From a checkpoint of a small transformer trained on Wikipedia.
Architecture: RMSNorm before each block, normalized queries and keys, some layers without positions, local attention windows, gated attention, capped logits.
Training: a variant of Muon for these matrices, 1008M tokens, 15382 steps.
Each number is 200 + 30 x the weight over the matrix's rms, rounded and kept within 0 to 999. Layers, rows and columns count from 0.

# layer 2 MLP up, 4096x1024, rms 0.0708, rows 2746-2854, columns 192-255
150,233,184,173,193,191,196,232,227,200,208,203,207,138,192,223,232,192,225,177,222,192,207,170,236,188,185,230,179,223,212,193,178,185,262,192,191,184,209,209,214,216,201,262,191,215,177,173,170,205,198,211,231,186,197,201,141,218,208,232,178,179,173,144
211,187,199,185,250,170,150,135,200,128,176,146,243,226,218,247,254,186,214,115,134,253,228,189,194,288,180,225,161,273,139,288,215,174,144,149,180,251,162,211,260,265,145,240,224,220,220,205,144,254,249,233,243,215,171,211,246,330,260,277,301,171,151,257
207,141,230,177,259,185,185,218,205,206,165,242,211,123,212,212,184,235,173,202,199,150,217,219,155,193,218,208,270,177,199,259,187,189,211,242,208,165,183,228,179,191,175,219,207,213,249,213,190,279,217,262,197,142,220,227,238,177,237,167,162,186,240,213
169,221,222,203,200,160,217,182,190,207,172,206,221,253,216,219,185,216,202,213,187,175,185,234,169,113,207,272,166,162,196,131,172,219,242,229,168,200,164,193,222,174,187,177,182,206,178,156,173,230,192,194,204,212,193,161,155,205,199,259,157,191,166,187
209,206,199,216,200,198,193,201,205,207,215,167,184,205,229,208,209,202,192,166,212,197,211,214,188,217,202,194,201,204,198,204,199,207,225,203,185,201,204,229,200,215,194,203,202,199,200,198,189,196,219,192,205,203,186,198,192,192,189,204,196,194,202,199
231,140,211,236,118,214,246,216,196,193,218,188,205,204,173,154,192,173,128,200,177,266,221,214,224,214,297,176,206,211,209,232,181,176,224,193,235,253,189,181,208,210,216,187,228,190,200,240,164,216,156,242,240,174,202,163,197,176,203,189,211,142,232,154
161,201,147,211,234,190,170,191,174,190,210,170,207,123,197,215,190,204,203,184,162,258,176,152,210,244,187,152,188,235,196,216,166,170,219,196,178,179,161,203,202,203,178,173,203,236,200,151,253,224,208,237,165,179,233,179,217,167,226,186,221,189,265,213
179,193,178,166,221,201,222,175,172,221,206,201,203,194,206,205,146,185,198,199,189,205,232,151,203,201,189,228,190,201,226,224,155,225,206,210,184,176,185,200,215,228,143,167,134,188,176,226,136,175,180,166,199,211,246,210,222,175,192,179,196,212,205,159
233,222,206,196,194,186,206,188,213,180,285,247,196,188,173,163,178,174,147,161,193,174,186,195,212,218,180,191,202,228,175,224,181,205,206,167,180,193,222,213,214,187,245,264,201,179,221,210,143,236,168,174,198,154,271,189,199,170,240,244,202,197,212,171
216,226,221,189,245,148,198,201,162,226,194,188,188,223,191,198,207,183,169,228,178,181,234,193,210,222,203,217,176,162,186,221,190,192,203,199,211,192,218,210,202,189,197,236,193,207,207,203,184,195,172,256,198,220,208,211,193,207,224,182,192,240,175,216
175,185,183,224,202,251,171,206,179,142,234,225,248,189,167,173,223,277,228,141,203,211,235,176,197,207,193,157,220,214,205,198,203,160,175,179,245,182,217,236,211,178,223,159,176,222,206,186,215,208,185,226,128,203,181,167,161,257,224,133,206,213,249,199
190,175,200,200,201,180,198,188,171,214,230,201,205,225,204,233,198,181,222,208,219,195,188,212,188,197,187,185,171,186,197,192,203,211,197,178,192,205,219,213,194,191,159,173,211,196,232,157,239,208,217,194,219,183,179,168,198,223,222,204,218,211,196,177
201,206,197,207,203,199,206,199,194,199,199,203,204,193,204,197,201,200,199,200,201,195,202,200,199,212,199,188,207,196,193,205,197,206,195,197,201,200,202,200,202,206,199,205,200,207,203,192,198,194,204,200,202,205,198,200,197,195,205,200,201,198,197,204
207,243,205,191,176,182,149,242,165,191,204,165,196,162,212,221,167,227,171,183,224,213,197,240,197,205,183,214,207,198,163,184,206,200,242,216,195,206,219,210,187,158,196,246,218,253,208,167,222,219,205,134,191,157,205,238,222,160,231,210,187,209,204,213
203,193,194,201,209,197,195,206,198,198,194,201,195,196,214,202,197,199,201,205,202,212,201,205,193,181,200,198,206,188,206,198,204,202,197,190,201,192,186,196,208,198,212,203,206,198,213,203,198,203,199,197,198,191,202,208,210,203,193,208,195,202,195,196
157,182,189,296,212,219,187,234,186,161,204,238,148,177,239,264,223,222,246,237,213,197,192,143,275,202,195,202,210,266,216,195,193,199,219,213,196,197,236,222,174,223,266,148,189,189,201,225,224,245,223,193,202,174,162,224,161,205,221,205,178,168,214,208
153,189,208,240,143,270,217,146,238,191,151,170,204,270,155,188,271,188,168,223,180,214,228,252,200,206,219,166,238,269,159,184,200,163,203,204,238,214,218,236,183,185,272,236,183,152,182,204,185,234,166,183,229,197,153,198,220,191,214,200,259,140,149,182
184,178,258,199,209,220,173,170,214,208,184,171,193,202,188,235,210,243,202,222,174,205,193,201,158,128,164,196,196,218,194,253,200,169,222,235,232,171,282,214,195,210,139,181,189,197,166,242,216,193,245,179,175,193,177,200,202,217,231,215,160,240,157,168
113,214,184,219,181,159,226,180,167,248,221,199,214,233,234,157,188,205,172,209,177,207,209,231,213,173,183,182,201,192,177,230,236,209,201,177,170,198,174,126,221,144,202,203,215,260,212,183,214,202,204,173,180,222,162,184,207,172,194,149,192,270,195,203
192,210,207,207,207,188,180,207,193,209,228,206,208,197,214,197,196,201,226,198,218,188,186,215,211,207,209,186,188,199,191,205,204,191,212,187,202,208,197,207,186,187,196,189,190,209,220,216,212,201,211,171,204,207,203,210,203,200,191,198,211,207,199,200
233,210,199,196,216,212,191,152,178,190,173,210,232,197,165,173,235,233,201,215,192,186,232,163,236,200,227,164,222,167,187,228,215,160,186,199,223,227,197,199,238,201,140,224,182,238,245,187,194,183,168,161,173,174,259,209,231,245,189,231,194,194,174,240
198,201,205,200,202,210,207,204,207,201,194,200,201,198,201,199,201,197,191,195,200,207,195,203,199,204,201,202,202,200,208,203,201,201,194,199,204,201,193,202,203,201,191,199,201,194,205,206,198,199,203,195,207,199,189,201,202,203,203,199,205,202,194,207
187,219,236,176,192,235,249,226,164,167,200,148,214,175,225,238,213,264,208,188,214,232,221,212,216,275,252,241,211,168,188,185,204,215,228,229,180,197,148,186,202,162,179,202,164,181,151,204,166,225,161,260,212,195,142,240,208,161,178,205,168,225,198,206
158,183,164,183,239,205,228,182,256,202,192,196,177,232,137,206,195,235,192,186,138,213,236,172,208,200,190,174,197,206,215,213,192,202,193,159,212,168,217,150,227,190,198,176,186,229,243,183,238,202,180,207,220,209,208,198,213,201,198,194,195,217,201,160
168,184,177,183,168,214,188,195,177,205,184,189,178,193,226,193,209,155,177,191,197,252,214,163,200,162,191,230,234,193,197,213,182,183,204,211,204,199,205,178,201,215,187,192,184,192,197,191,165,210,162,220,247,203,203,190,212,210,228,145,246,176,169,165
208,197,180,196,209,158,243,189,178,222,236,221,153,218,196,195,215,205,242,200,226,191,205,193,194,218,187,231,186,227,175,188,167,226,163,201,206,237,196,185,206,241,213,207,202,190,249,189,212,177,214,169,214,200,170,196,224,224,169,179,200,212,203,216
135,184,225,180,240,180,202,239,215,241,168,193,180,197,206,237,230,184,170,152,183,186,195,202,194,262,260,173,172,214,241,187,174,181,246,210,253,146,213,144,222,206,217,223,200,228,206,180,175,171,217,214,243,200,160,178,237,190,171,231,128,172,243,240
181,188,206,193,198,231,172,161,213,194,186,203,130,208,153,154,197,202,201,225,195,222,192,176,212,198,210,193,222,185,214,208,172,181,164,172,158,200,219,223,202,202,190,196,257,198,207,195,163,181,219,226,207,217,191,206,228,195,172,189,200,196,225,176
205,195,170,264,195,173,204,221,174,207,170,147,158,223,176,234,156,225,208,214,209,175,228,193,243,182,172,209,199,220,198,215,199,177,204,161,182,234,173,265,231,191,209,256,176,152,208,193,220,231,211,181,232,238,216,210,226,224,181,194,178,224,186,208
205,202,180,177,128,223,179,181,207,212,210,157,213,190,176,197,182,240,196,195,198,210,223,180,236,203,193,192,197,252,205,176,210,182,196,182,184,184,204,173,167,214,213,207,186,171,181,165,191,216,162,190,241,210,224,189,189,242,185,233,229,218,227,154
225,209,202,190,229,211,181,218,186,192,207,190,204,212,175,198,193,197,213,215,190,197,227,203,178,209,196,224,187,182,189,202,181,270,183,165,225,247,217,191,188,181,226,196,204,199,218,207,206,236,210,179,192,213,201,226,187,219,203,211,233,187,186,172
201,229,206,269,190,154,213,144,178,247,215,182,205,145,194,217,216,201,176,213,229,236,232,204,253,202,214,186,195,215,206,216,207,171,226,203,220,202,214,188,224,215,231,171,181,144,201,190,272,144,151,208,187,187,189,231,176,204,178,254,229,214,179,202
197,220,187,235,202,188,215,191,175,141,210,225,257,189,203,191,231,179,172,257,195,177,181,135,159,185,174,226,212,208,212,198,261,216,132,178,244,205,221,177,228,205,184,195,252,167,245,184,194,229,181,172,253,201,202,188,225,245,182,187,186,200,257,174
182,227,213,226,196,166,260,155,195,247,240,230,176,199,195,137,236,238,200,219,188,180,198,152,212,197,153,129,192,191,169,175,148,168,209,205,181,158,183,233,219,154,262,219,201,209,182,139,220,197,174,210,165,216,133,269,198,183,209,158,211,148,146,194
239,210,187,207,195,222,199,257,199,210,201,199,217,205,204,220,188,247,219,214,184,224,180,197,152,200,174,211,241,171,203,224,162,189,204,201,208,175,210,215,220,191,195,221,228,219,221,271,195,175,179,214,159,208,219,202,186,193,202,171,229,190,219,231
203,231,197,208,192,189,188,180,242,239,220,197,195,179,197,183,213,239,215,198,193,239,190,206,194,185,211,202,169,176,213,236,173,187,199,255,168,222,191,236,174,170,179,194,174,210,208,194,198,210,227,215,182,210,179,191,216,192,193,178,220,245,192,211
190,216,215,220,197,205,180,235,217,210,178,174,197,235,187,146,228,198,188,193,200,237,228,198,208,205,223,196,194,221,215,222,212,188,208,216,204,203,218,199,217,191,199,220,235,197,206,212,229,193,181,245,181,199,238,210,217,190,194,206,212,186,186,197
217,163,214,185,190,235,167,179,181,235,136,202,227,200,221,229,225,219,193,203,218,191,117,127,233,246,162,152,194,195,206,123,227,174,222,163,186,172,209,207,225,201,225,194,212,164,247,184,212,167,197,225,308,204,215,160,211,174,258,190,223,181,184,206
165,232,159,171,158,210,222,199,235,177,176,245,225,158,184,253,250,232,172,190,225,269,216,229,212,232,225,181,249,200,194,187,221,189,233,249,178,213,175,279,193,226,192,215,163,276,224,211,219,208,173,169,246,197,192,257,252,167,267,196,172,230,192,167
185,163,179,211,144,178,179,191,280,199,185,219,164,165,206,182,169,191,208,213,234,224,228,195,248,166,231,257,171,210,185,184,150,154,211,190,209,215,190,172,202,187,229,224,218,174,244,202,218,234,244,173,172,191,218,187,166,211,202,121,184,173,165,181
182,217,177,210,283,236,180,201,136,249,229,265,210,171,182,119,217,139,183,173,213,138,236,209,98,181,132,207,193,196,201,225,263,256,193,219,247,189,200,248,134,132,222,279,273,241,196,244,224,177,192,257,209,203,249,190,198,184,323,168,205,211,241,181
174,172,226,237,251,161,243,190,233,215,167,285,152,248,201,233,209,190,229,232,230,152,274,220,238,218,210,227,235,185,181,248,180,217,186,204,154,287,154,209,150,274,226,231,151,232,216,197,195,209,193,222,200,169,167,189,190,248,141,245,268,207,191,194
256,149,219,145,142,218,182,211,215,210,167,176,194,174,236,165,250,211,160,219,213,196,179,211,168,213,229,195,139,194,187,200,160,242,223,185,239,145,170,156,162,150,176,197,206,172,199,255,185,199,212,208,186,281,269,224,216,155,191,216,255,219,139,228
239,123,237,211,160,255,176,226,225,193,216,227,166,257,166,266,197,202,188,232,123,173,121,194,255,239,228,237,229,168,188,205,162,192,216,183,234,215,210,167,277,195,173,228,193,184,201,177,186,146,228,236,181,237,181,158,206,229,322,183,171,201,159,191
241,217,150,213,213,229,195,140,204,239,189,180,189,234,216,192,247,202,172,169,156,249,212,214,216,221,237,209,257,126,259,217,232,193,214,166,235,235,138,175,188,181,225,208,169,198,142,198,215,203,254,187,147,192,232,218,188,206,156,198,242,209,242,230
206,209,140,182,175,174,188,199,223,231,215,165,214,184,211,216,206,165,209,184,239,200,249,178,224,209,215,159,196,180,194,212,206,231,242,184,221,205,215,198,160,237,208,193,224,184,154,182,226,206,222,204,212,242,165,170,234,204,226,214,225,166,224,181
229,180,223,233,192,229,198,204,161,194,173,215,221,218,220,199,195,186,231,195,225,147,195,225,214,147,215,222,198,197,184,224,186,190,249,193,168,208,215,224,219,197,195,179,226,225,171,220,231,185,180,179,183,185,197,211,205,191,198,191,218,186,187,201
220,201,200,221,191,197,215,207,189,205,220,170,225,188,199,218,198,216,208,209,214,176,206,172,192,222,197,196,195,180,226,207,176,244,226,217,203,203,200,212,188,190,242,195,217,213,224,212,226,200,194,185,231,182,245,169,207,208,196,213,207,175,200,213
202,202,198,204,199,204,202,200,190,189,198,200,202,193,206,201,195,202,203,194,209,199,204,195,201,196,207,196,196,197,200,200,199,191,208,201,197,198,205,197,201,205,202,200,194,201,196,199,204,204,203,193,201,205,205,205,200,200,205,193,208,201,203,199
220,184,219,231,178,163,210,195,202,249,173,227,201,119,171,254,199,166,164,165,194,185,195,187,200,197,255,159,276,182,226,183,148,181,203,221,165,210,159,188,268,211,218,205,192,155,216,214,218,166,194,187,214,225,255,198,169,249,193,229,201,197,224,184
211,170,206,186,175,226,175,119,170,179,214,231,157,211,231,233,146,142,212,181,177,185,191,231,284,178,183,202,223,212,161,209,137,197,228,143,192,229,247,158,177,199,217,242,206,192,190,171,250,210,194,185,154,193,231,215,212,226,210,214,172,163,219,206
248,216,214,189,210,193,188,198,168,223,226,196,190,189,228,176,211,219,255,194,289,199,214,152,215,153,171,204,205,146,246,258,209,208,241,204,184,241,196,186,249,220,271,171,182,157,205,193,159,212,231,211,221,223,183,154,155,214,229,224,217,172,158,220
198,217,199,184,217,218,216,194,201,207,217,190,165,200,196,200,200,226,200,205,195,195,207,183,206,220,208,197,175,204,187,201,214,211,201,207,175,177,193,212,186,227,203,198,178,207,178,197,169,181,213,197,196,193,209,197,202,164,195,184,196,192,196,190
200,195,197,201,217,197,196,191,200,201,208,211,198,196,202,207,204,200,201,198,195,206,198,195,198,199,199,197,209,197,196,200,218,207,192,194,206,194,190,203,206,205,201,208,196,209,190,193,199,202,204,199,195,211,198,201,194,199,195,196,204,194,193,197
250,177,182,215,168,198,208,197,219,231,231,211,215,205,163,207,222,248,168,162,213,165,234,198,174,234,168,213,228,208,198,214,240,202,191,161,194,205,190,252,223,176,198,194,136,167,231,183,189,237,201,244,226,159,191,219,187,185,228,178,210,250,205,219
221,220,233,210,218,222,228,190,209,164,170,229,207,234,207,160,192,224,201,181,221,134,168,151,238,231,232,223,215,189,231,230,152,220,177,193,198,149,166,175,279,172,256,197,199,281,184,151,198,188,176,164,254,177,222,210,240,206,173,258,164,267,208,161
231,203,228,184,257,229,224,157,200,215,192,212,230,211,215,193,192,258,183,156,234,180,206,224,221,183,185,170,206,221,268,234,176,179,186,205,193,215,173,215,219,146,254,180,220,194,185,186,210,231,194,135,209,240,170,270,243,172,213,229,147,219,209,240
158,195,155,209,213,247,251,185,187,187,191,180,206,177,197,164,219,208,197,152,195,188,186,204,228,195,239,219,225,248,176,194,225,279,164,215,204,216,237,198,217,189,146,235,213,177,224,180,176,179,227,211,188,221,191,210,231,179,198,273,158,178,173,224
187,212,209,199,205,193,193,202,202,217,213,184,213,221,210,194,198,194,182,211,200,187,202,201,211,199,204,203,217,209,181,207,202,212,199,207,206,209,187,202,206,198,199,207,205,192,192,186,193,195,215,218,209,207,186,184,199,198,212,203,188,183,207,193
229,230,182,189,208,125,211,206,179,199,199,201,245,194,163,157,174,112,210,156,127,230,219,237,167,198,224,214,199,180,174,245,169,166,206,217,199,232,246,166,195,246,156,277,174,208,220,173,153,218,139,277,260,191,197,174,235,210,218,217,170,203,188,241
225,211,138,227,176,205,199,203,178,162,274,190,186,187,238,178,203,199,240,227,231,247,196,170,246,220,166,202,278,227,186,235,170,202,221,185,179,136,218,225,235,180,203,181,205,193,193,248,201,216,153,193,174,198,160,209,206,227,216,179,195,197,254,157
206,220,180,215,168,140,156,190,164,208,121,175,208,215,175,217,175,180,183,175,207,276,144,165,198,194,222,140,152,193,256,174,209,148,175,245,188,195,233,194,209,201,285,251,185,169,235,218,192,237,213,125,180,206,169,295,174,203,217,217,293,171,231,184
217,153,190,211,207,171,208,300,219,214,140,232,206,247,161,197,170,176,192,257,298,215,188,156,186,159,178,204,221,166,213,255,228,184,196,227,201,200,160,165,202,182,231,213,247,239,259,196,203,191,215,249,197,166,227,193,124,194,177,197,190,148,245,200
256,198,159,187,189,252,219,145,177,240,186,266,236,243,193,208,259,183,205,193,187,173,180,139,221,150,222,230,152,155,218,229,191,191,214,208,203,171,155,179,173,145,210,204,246,161,224,146,208,194,180,217,259,233,164,171,218,221,135,195,153,240,167,185
216,196,173,201,222,171,200,208,238,199,183,241,167,195,208,169,221,214,264,262,181,178,166,184,222,173,189,195,177,191,186,183,192,181,186,199,273,217,208,204,188,182,211,221,164,187,200,215,209,196,118,138,191,246,151,208,223,198,232,232,241,145,250,181
186,186,226,210,223,191,218,169,227,230,187,200,188,219,203,188,184,152,185,211,235,148,183,263,198,178,188,172,144,243,201,178,203,198,194,141,220,220,194,225,194,239,222,194,223,203,193,201,241,241,156,167,186,179,205,240,225,229,217,169,191,198,216,213
188,199,294,181,191,186,202,156,192,223,169,224,192,183,159,262,164,205,162,199,171,248,158,238,213,204,271,204,172,164,169,192,222,204,199,200,244,188,209,142,151,245,214,204,187,243,262,242,212,161,206,182,216,181,219,216,168,214,225,154,186,242,212,202
247,190,180,274,173,220,189,193,221,182,181,181,234,206,169,201,191,240,159,198,140,157,222,211,204,197,242,205,229,229,198,204,151,202,177,190,156,218,252,242,237,242,217,233,212,123,180,222,181,179,156,196,153,248,112,253,182,195,207,253,280,164,170,214
185,179,204,180,228,200,105,266,239,183,208,196,217,202,236,217,221,175,170,184,216,248,125,225,222,229,186,163,173,166,215,157,200,227,211,167,228,206,202,224,218,197,238,213,143,199,207,218,213,214,167,201,213,235,217,217,195,253,194,236,105,167,162,179
162,206,231,255,175,210,137,195,182,181,212,213,167,115,235,181,262,178,243,238,164,172,187,186,206,215,204,191,144,226,204,224,172,219,208,174,271,237,224,244,276,190,270,148,207,240,200,205,185,169,234,176,152,196,144,163,150,141,238,192,220,176,136,237
192,207,217,196,192,199,214,239,220,212,204,210,169,219,204,206,188,190,180,195,204,229,189,187,211,221,190,190,211,202,201,225,192,189,180,205,182,212,204,220,201,195,184,186,193,193,202,196,207,156,217,193,211,196,211,193,182,195,202,201,198,222,197,219
230,211,256,136,221,182,175,218,191,223,187,189,203,193,228,125,182,234,193,177,172,172,205,222,247,253,214,249,221,179,162,177,219,228,207,215,172,249,226,205,181,173,270,167,248,207,181,174,153,128,172,238,166,222,191,237,195,188,192,236,200,166,212,206
199,203,200,198,203,203,197,200,203,203,203,202,201,203,199,200,198,202,199,201,200,201,199,196,204,199,199,203,200,200,197,204,203,200,204,199,200,201,203,201,198,197,200,199,202,204,200,200,197,201,202,200,197,200,203,201,197,202,202,197,200,202,199,203
248,177,165,229,189,109,170,248,168,144,230,221,207,199,129,154,210,201,265,235,243,193,211,104,189,189,282,162,184,179,223,204,122,156,187,275,262,180,214,132,278,155,232,197,226,181,274,216,135,139,220,282,180,200,219,217,194,184,107,184,199,202,147,196
272,174,242,281,206,196,242,136,237,158,214,243,195,206,270,201,244,148,243,242,217,219,103,233,210,176,167,191,205,237,175,191,212,196,225,223,136,184,174,161,210,232,148,116,145,117,227,232,211,185,159,208,178,250,175,204,208,231,190,270,207,212,159,222
273,304,209,178,228,156,162,167,222,249,177,145,201,179,166,247,218,214,163,209,195,176,197,161,203,238,220,242,168,178,134,197,251,188,169,154,155,190,119,122,241,170,211,265,129,178,190,208,212,196,204,205,236,214,162,251,150,189,257,166,192,241,258,245
177,188,161,216,161,174,184,145,119,157,192,211,239,189,226,157,219,177,201,204,156,179,203,224,179,239,177,201,205,236,173,177,218,200,222,188,208,176,170,208,210,211,189,236,212,227,190,222,181,196,229,208,264,264,235,184,203,202,224,184,137,206,191,271
238,165,170,149,141,264,183,169,229,227,164,197,219,244,237,209,248,171,186,265,159,280,203,221,193,232,235,250,157,189,182,192,222,218,134,167,212,192,178,233,179,230,222,184,185,185,249,220,176,209,195,205,203,232,145,122,168,223,247,189,225,229,131,218
172,208,182,196,150,168,239,220,151,215,212,168,178,180,184,213,208,189,173,191,214,183,189,203,206,215,212,249,188,179,196,232,194,211,197,178,159,233,195,190,208,212,181,172,183,193,223,223,241,177,175,265,200,209,243,172,204,212,219,246,250,176,201,207
142,76,150,223,194,177,208,213,156,227,213,201,179,180,205,228,231,150,235,226,152,261,217,223,160,247,254,228,117,177,193,209,169,230,182,202,231,146,191,206,209,184,220,225,192,212,259,128,169,242,167,200,176,204,201,218,116,201,154,221,159,219,223,252
192,221,230,223,172,145,216,185,189,222,206,176,173,175,184,223,221,161,179,237,201,203,137,202,255,234,215,213,168,203,157,230,247,196,275,166,210,166,212,242,192,145,240,186,202,178,175,218,163,164,227,233,130,208,159,152,189,203,258,319,131,158,173,213
189,191,175,186,156,218,209,229,136,202,178,228,157,246,166,200,214,211,190,175,276,164,188,179,232,242,232,243,168,141,164,250,213,265,227,182,205,200,186,147,210,209,203,203,159,253,239,236,178,154,202,204,189,176,273,217,201,151,176,232,186,204,188,226
214,178,219,184,174,199,178,171,193,220,148,189,243,183,217,224,192,226,139,191,252,186,150,178,240,203,212,249,258,230,230,172,202,237,128,215,178,183,155,170,184,230,244,254,185,202,153,200,196,209,182,193,226,212,194,168,206,222,188,220,166,198,150,258
206,174,217,237,179,193,173,203,154,179,220,196,162,217,229,193,187,188,216,198,209,205,219,168,162,183,168,175,222,174,187,225,220,218,239,141,158,198,161,147,213,163,177,220,190,190,204,195,213,246,187,162,173,218,201,229,174,178,211,176,191,168,138,203
131,212,233,190,216,234,174,245,203,201,182,221,192,207,238,225,187,214,209,216,231,176,189,245,205,212,236,196,225,213,224,206,160,152,188,219,216,220,208,184,216,162,157,167,163,252,197,204,202,202,176,181,157,220,250,205,197,239,219,158,197,219,203,202
175,234,246,182,116,217,189,195,176,240,145,159,205,222,213,207,142,229,255,241,194,167,201,194,176,238,135,193,196,151,198,253,181,198,215,211,210,236,164,198,196,238,165,183,159,149,217,291,246,151,222,195,222,247,216,242,217,211,191,160,191,220,193,134
200,212,191,201,200,192,211,210,219,189,207,209,185,205,204,198,169,195,214,196,202,202,206,186,198,198,190,195,201,198,191,182,194,198,190,205,186,205,191,182,185,203,203,205,194,197,198,211,194,198,197,199,199,195,200,208,207,208,196,199,212,205,179,211
200,224,225,248,173,161,162,167,188,172,217,239,155,222,222,163,222,217,293,156,122,182,126,174,198,280,157,177,185,257,213,180,195,182,147,203,148,229,156,160,136,166,226,203,168,230,201,200,200,234,288,150,245,197,201,202,220,257,219,202,168,210,157,214
205,215,176,197,255,202,234,215,161,189,252,196,221,254,203,214,226,205,186,173,252,187,229,248,213,202,179,260,246,195,200,174,175,141,190,170,172,200,254,150,213,179,197,193,219,146,224,122,204,212,184,229,187,219,132,242,166,202,199,244,134,292,192,201
207,193,176,150,162,196,165,220,220,177,139,206,175,247,272,192,155,241,247,205,184,252,203,233,236,210,214,223,216,138,208,214,233,232,203,231,193,163,132,200,149,197,236,256,190,188,201,226,207,191,203,234,183,203,183,210,194,178,213,179,197,250,221,173
257,235,254,138,240,201,196,172,145,217,202,209,210,118,175,166,236,188,224,271,207,185,156,235,214,235,279,209,201,203,154,236,198,206,189,210,159,186,207,253,169,195,241,234,192,198,153,172,233,234,285,253,168,256,173,188,185,210,190,235,208,168,200,212
187,285,207,214,149,215,216,156,232,243,284,223,240,170,140,162,224,193,214,209,191,190,194,171,233,164,236,173,181,175,188,153,199,164,202,168,211,170,218,167,207,210,196,145,235,192,151,189,221,259,191,244,193,192,240,230,203,261,207,215,158,199,200,202
191,244,211,217,221,186,164,202,251,196,175,201,196,209,210,132,207,218,217,183,199,210,171,209,151,136,203,221,142,217,241,210,227,220,181,236,195,200,202,152,232,208,230,191,220,202,180,204,175,188,203,231,217,178,160,210,243,190,173,243,163,205,196,208
125,188,212,181,169,177,236,238,209,215,221,286,186,212,184,184,216,242,175,285,227,226,218,197,173,201,219,195,207,182,174,198,199,194,220,195,179,173,164,250,272,188,179,209,225,140,134,184,293,178,222,271,160,267,141,201,165,217,192,234,96,235,186,166
177,205,173,213,222,181,221,148,121,205,183,238,226,161,247,254,157,235,202,105,221,159,206,203,211,252,227,168,165,185,205,215,221,210,193,188,190,210,212,159,249,230,236,205,186,274,202,229,264,239,223,197,220,235,182,232,208,221,185,181,164,182,215,229
213,262,221,146,175,175,231,195,142,226,203,218,155,180,188,211,224,212,181,160,164,172,193,156,204,201,206,231,175,180,245,174,233,284,166,213,197,235,141,238,178,261,253,233,256,199,225,207,189,171,263,208,242,230,206,209,166,173,157,196,127,227,195,177
179,266,152,176,202,169,169,218,207,209,263,224,239,173,167,243,203,159,193,132,228,165,183,225,179,179,174,165,179,222,241,243,173,239,193,187,186,212,234,195,212,220,198,242,204,235,212,214,194,188,258,190,206,217,183,169,239,224,212,223,183,248,146,233
178,192,236,190,158,186,204,160,167,245,205,209,240,160,280,254,122,211,152,161,221,223,220,184,244,203,277,169,256,224,201,185,225,215,279,168,171,162,241,196,225,217,291,228,172,150,243,185,185,239,226,205,231,195,180,249,182,228,239,180,218,222,180,196
153,130,156,177,193,238,193,245,213,154,244,113,275,228,145,180,185,163,183,201,181,242,112,222,175,226,148,179,149,235,165,284,168,262,200,208,197,197,186,182,208,218,174,135,210,168,178,260,181,203,203,110,219,205,191,230,245,229,178,120,208,118,186,183
232,188,209,194,114,224,224,159,185,167,190,246,160,249,216,261,131,246,207,195,195,163,213,206,167,228,203,244,204,251,228,154,206,179,199,180,203,185,201,192,207,178,223,183,183,304,222,245,192,145,176,188,227,207,209,171,228,138,238,171,240,219,190,198
161,256,214,184,161,205,209,177,206,190,234,209,148,227,113,212,198,204,168,187,201,159,199,262,196,205,207,182,238,156,279,237,185,241,205,263,242,185,148,269,235,206,208,212,150,182,186,218,247,240,183,225,211,235,245,264,232,208,216,296,175,187,176,179
244,187,237,247,179,171,181,184,184,211,182,239,215,209,285,211,207,182,187,192,174,204,225,149,240,268,232,169,172,229,162,165,259,218,234,189,170,206,220,196,175,220,248,180,230,151,240,218,237,235,169,191,200,252,214,182,188,211,186,204,254,227,239,237
152,168,209,183,234,157,205,164,203,255,237,135,189,200,198,212,221,158,203,244,207,193,186,175,179,182,216,168,233,142,176,136,166,215,184,203,240,186,184,228,224,263,240,197,250,224,206,207,177,187,212,252,189,186,183,271,197,185,172,205,208,187,162,221
197,202,199,206,205,201,200,196,207,202,199,200,197,198,193,200,202,199,192,197,197,205,200,196,194,203,200,206,200,202,208,204,195,196,199,206,197,200,199,205,206,198,197,204,201,207,201,200,198,203,202,204,193,205,194,197,202,201,201,202,198,201,198,195
159,192,180,180,216,241,218,190,195,173,172,161,198,287,183,197,232,195,152,220,266,180,165,154,181,195,219,254,264,158,197,166,164,266,165,210,162,200,215,250,221,175,197,243,260,233,215,205,234,218,159,140,238,186,256,232,206,210,252,214,155,201,204,251
200,217,200,188,200,222,203,197,202,198,196,201,188,202,184,195,188,208,208,205,207,212,195,196,201,218,193,198,200,192,206,216,201,194,225,199,187,198,175,216,197,206,209,197,183,189,180,199,219,192,220,194,213,185,177,208,196,198,204,203,187,189,192,195
248,224,175,181,156,181,219,256,162,192,196,189,159,218,172,168,135,211,161,226,212,184,235,137,208,136,150,236,94,205,185,218,233,267,118,222,213,276,176,232,201,225,197,176,81,135,251,229,251,280,170,191,133,138,159,230,204,219,249,221,168,200,242,186
217,167,157,203,216,211,172,234,168,218,170,256,212,164,142,217,212,197,156,265,220,221,180,179,181,232,193,188,228,138,232,191,141,210,151,230,176,224,210,175,135,186,218,179,174,189,206,197,191,200,221,216,196,188,225,147,210,186,185,215,204,193,164,243
191,240,198,193,169,195,198,244,201,171,167,164,144,204,233,224,193,151,166,217,190,209,135,184,247,220,209,205,200,168,192,213,212,168,253,223,191,168,253,179,189,231,190,268,187,166,181,157,233,197,215,186,208,209,201,211,196,171,169,197,205,192,241,221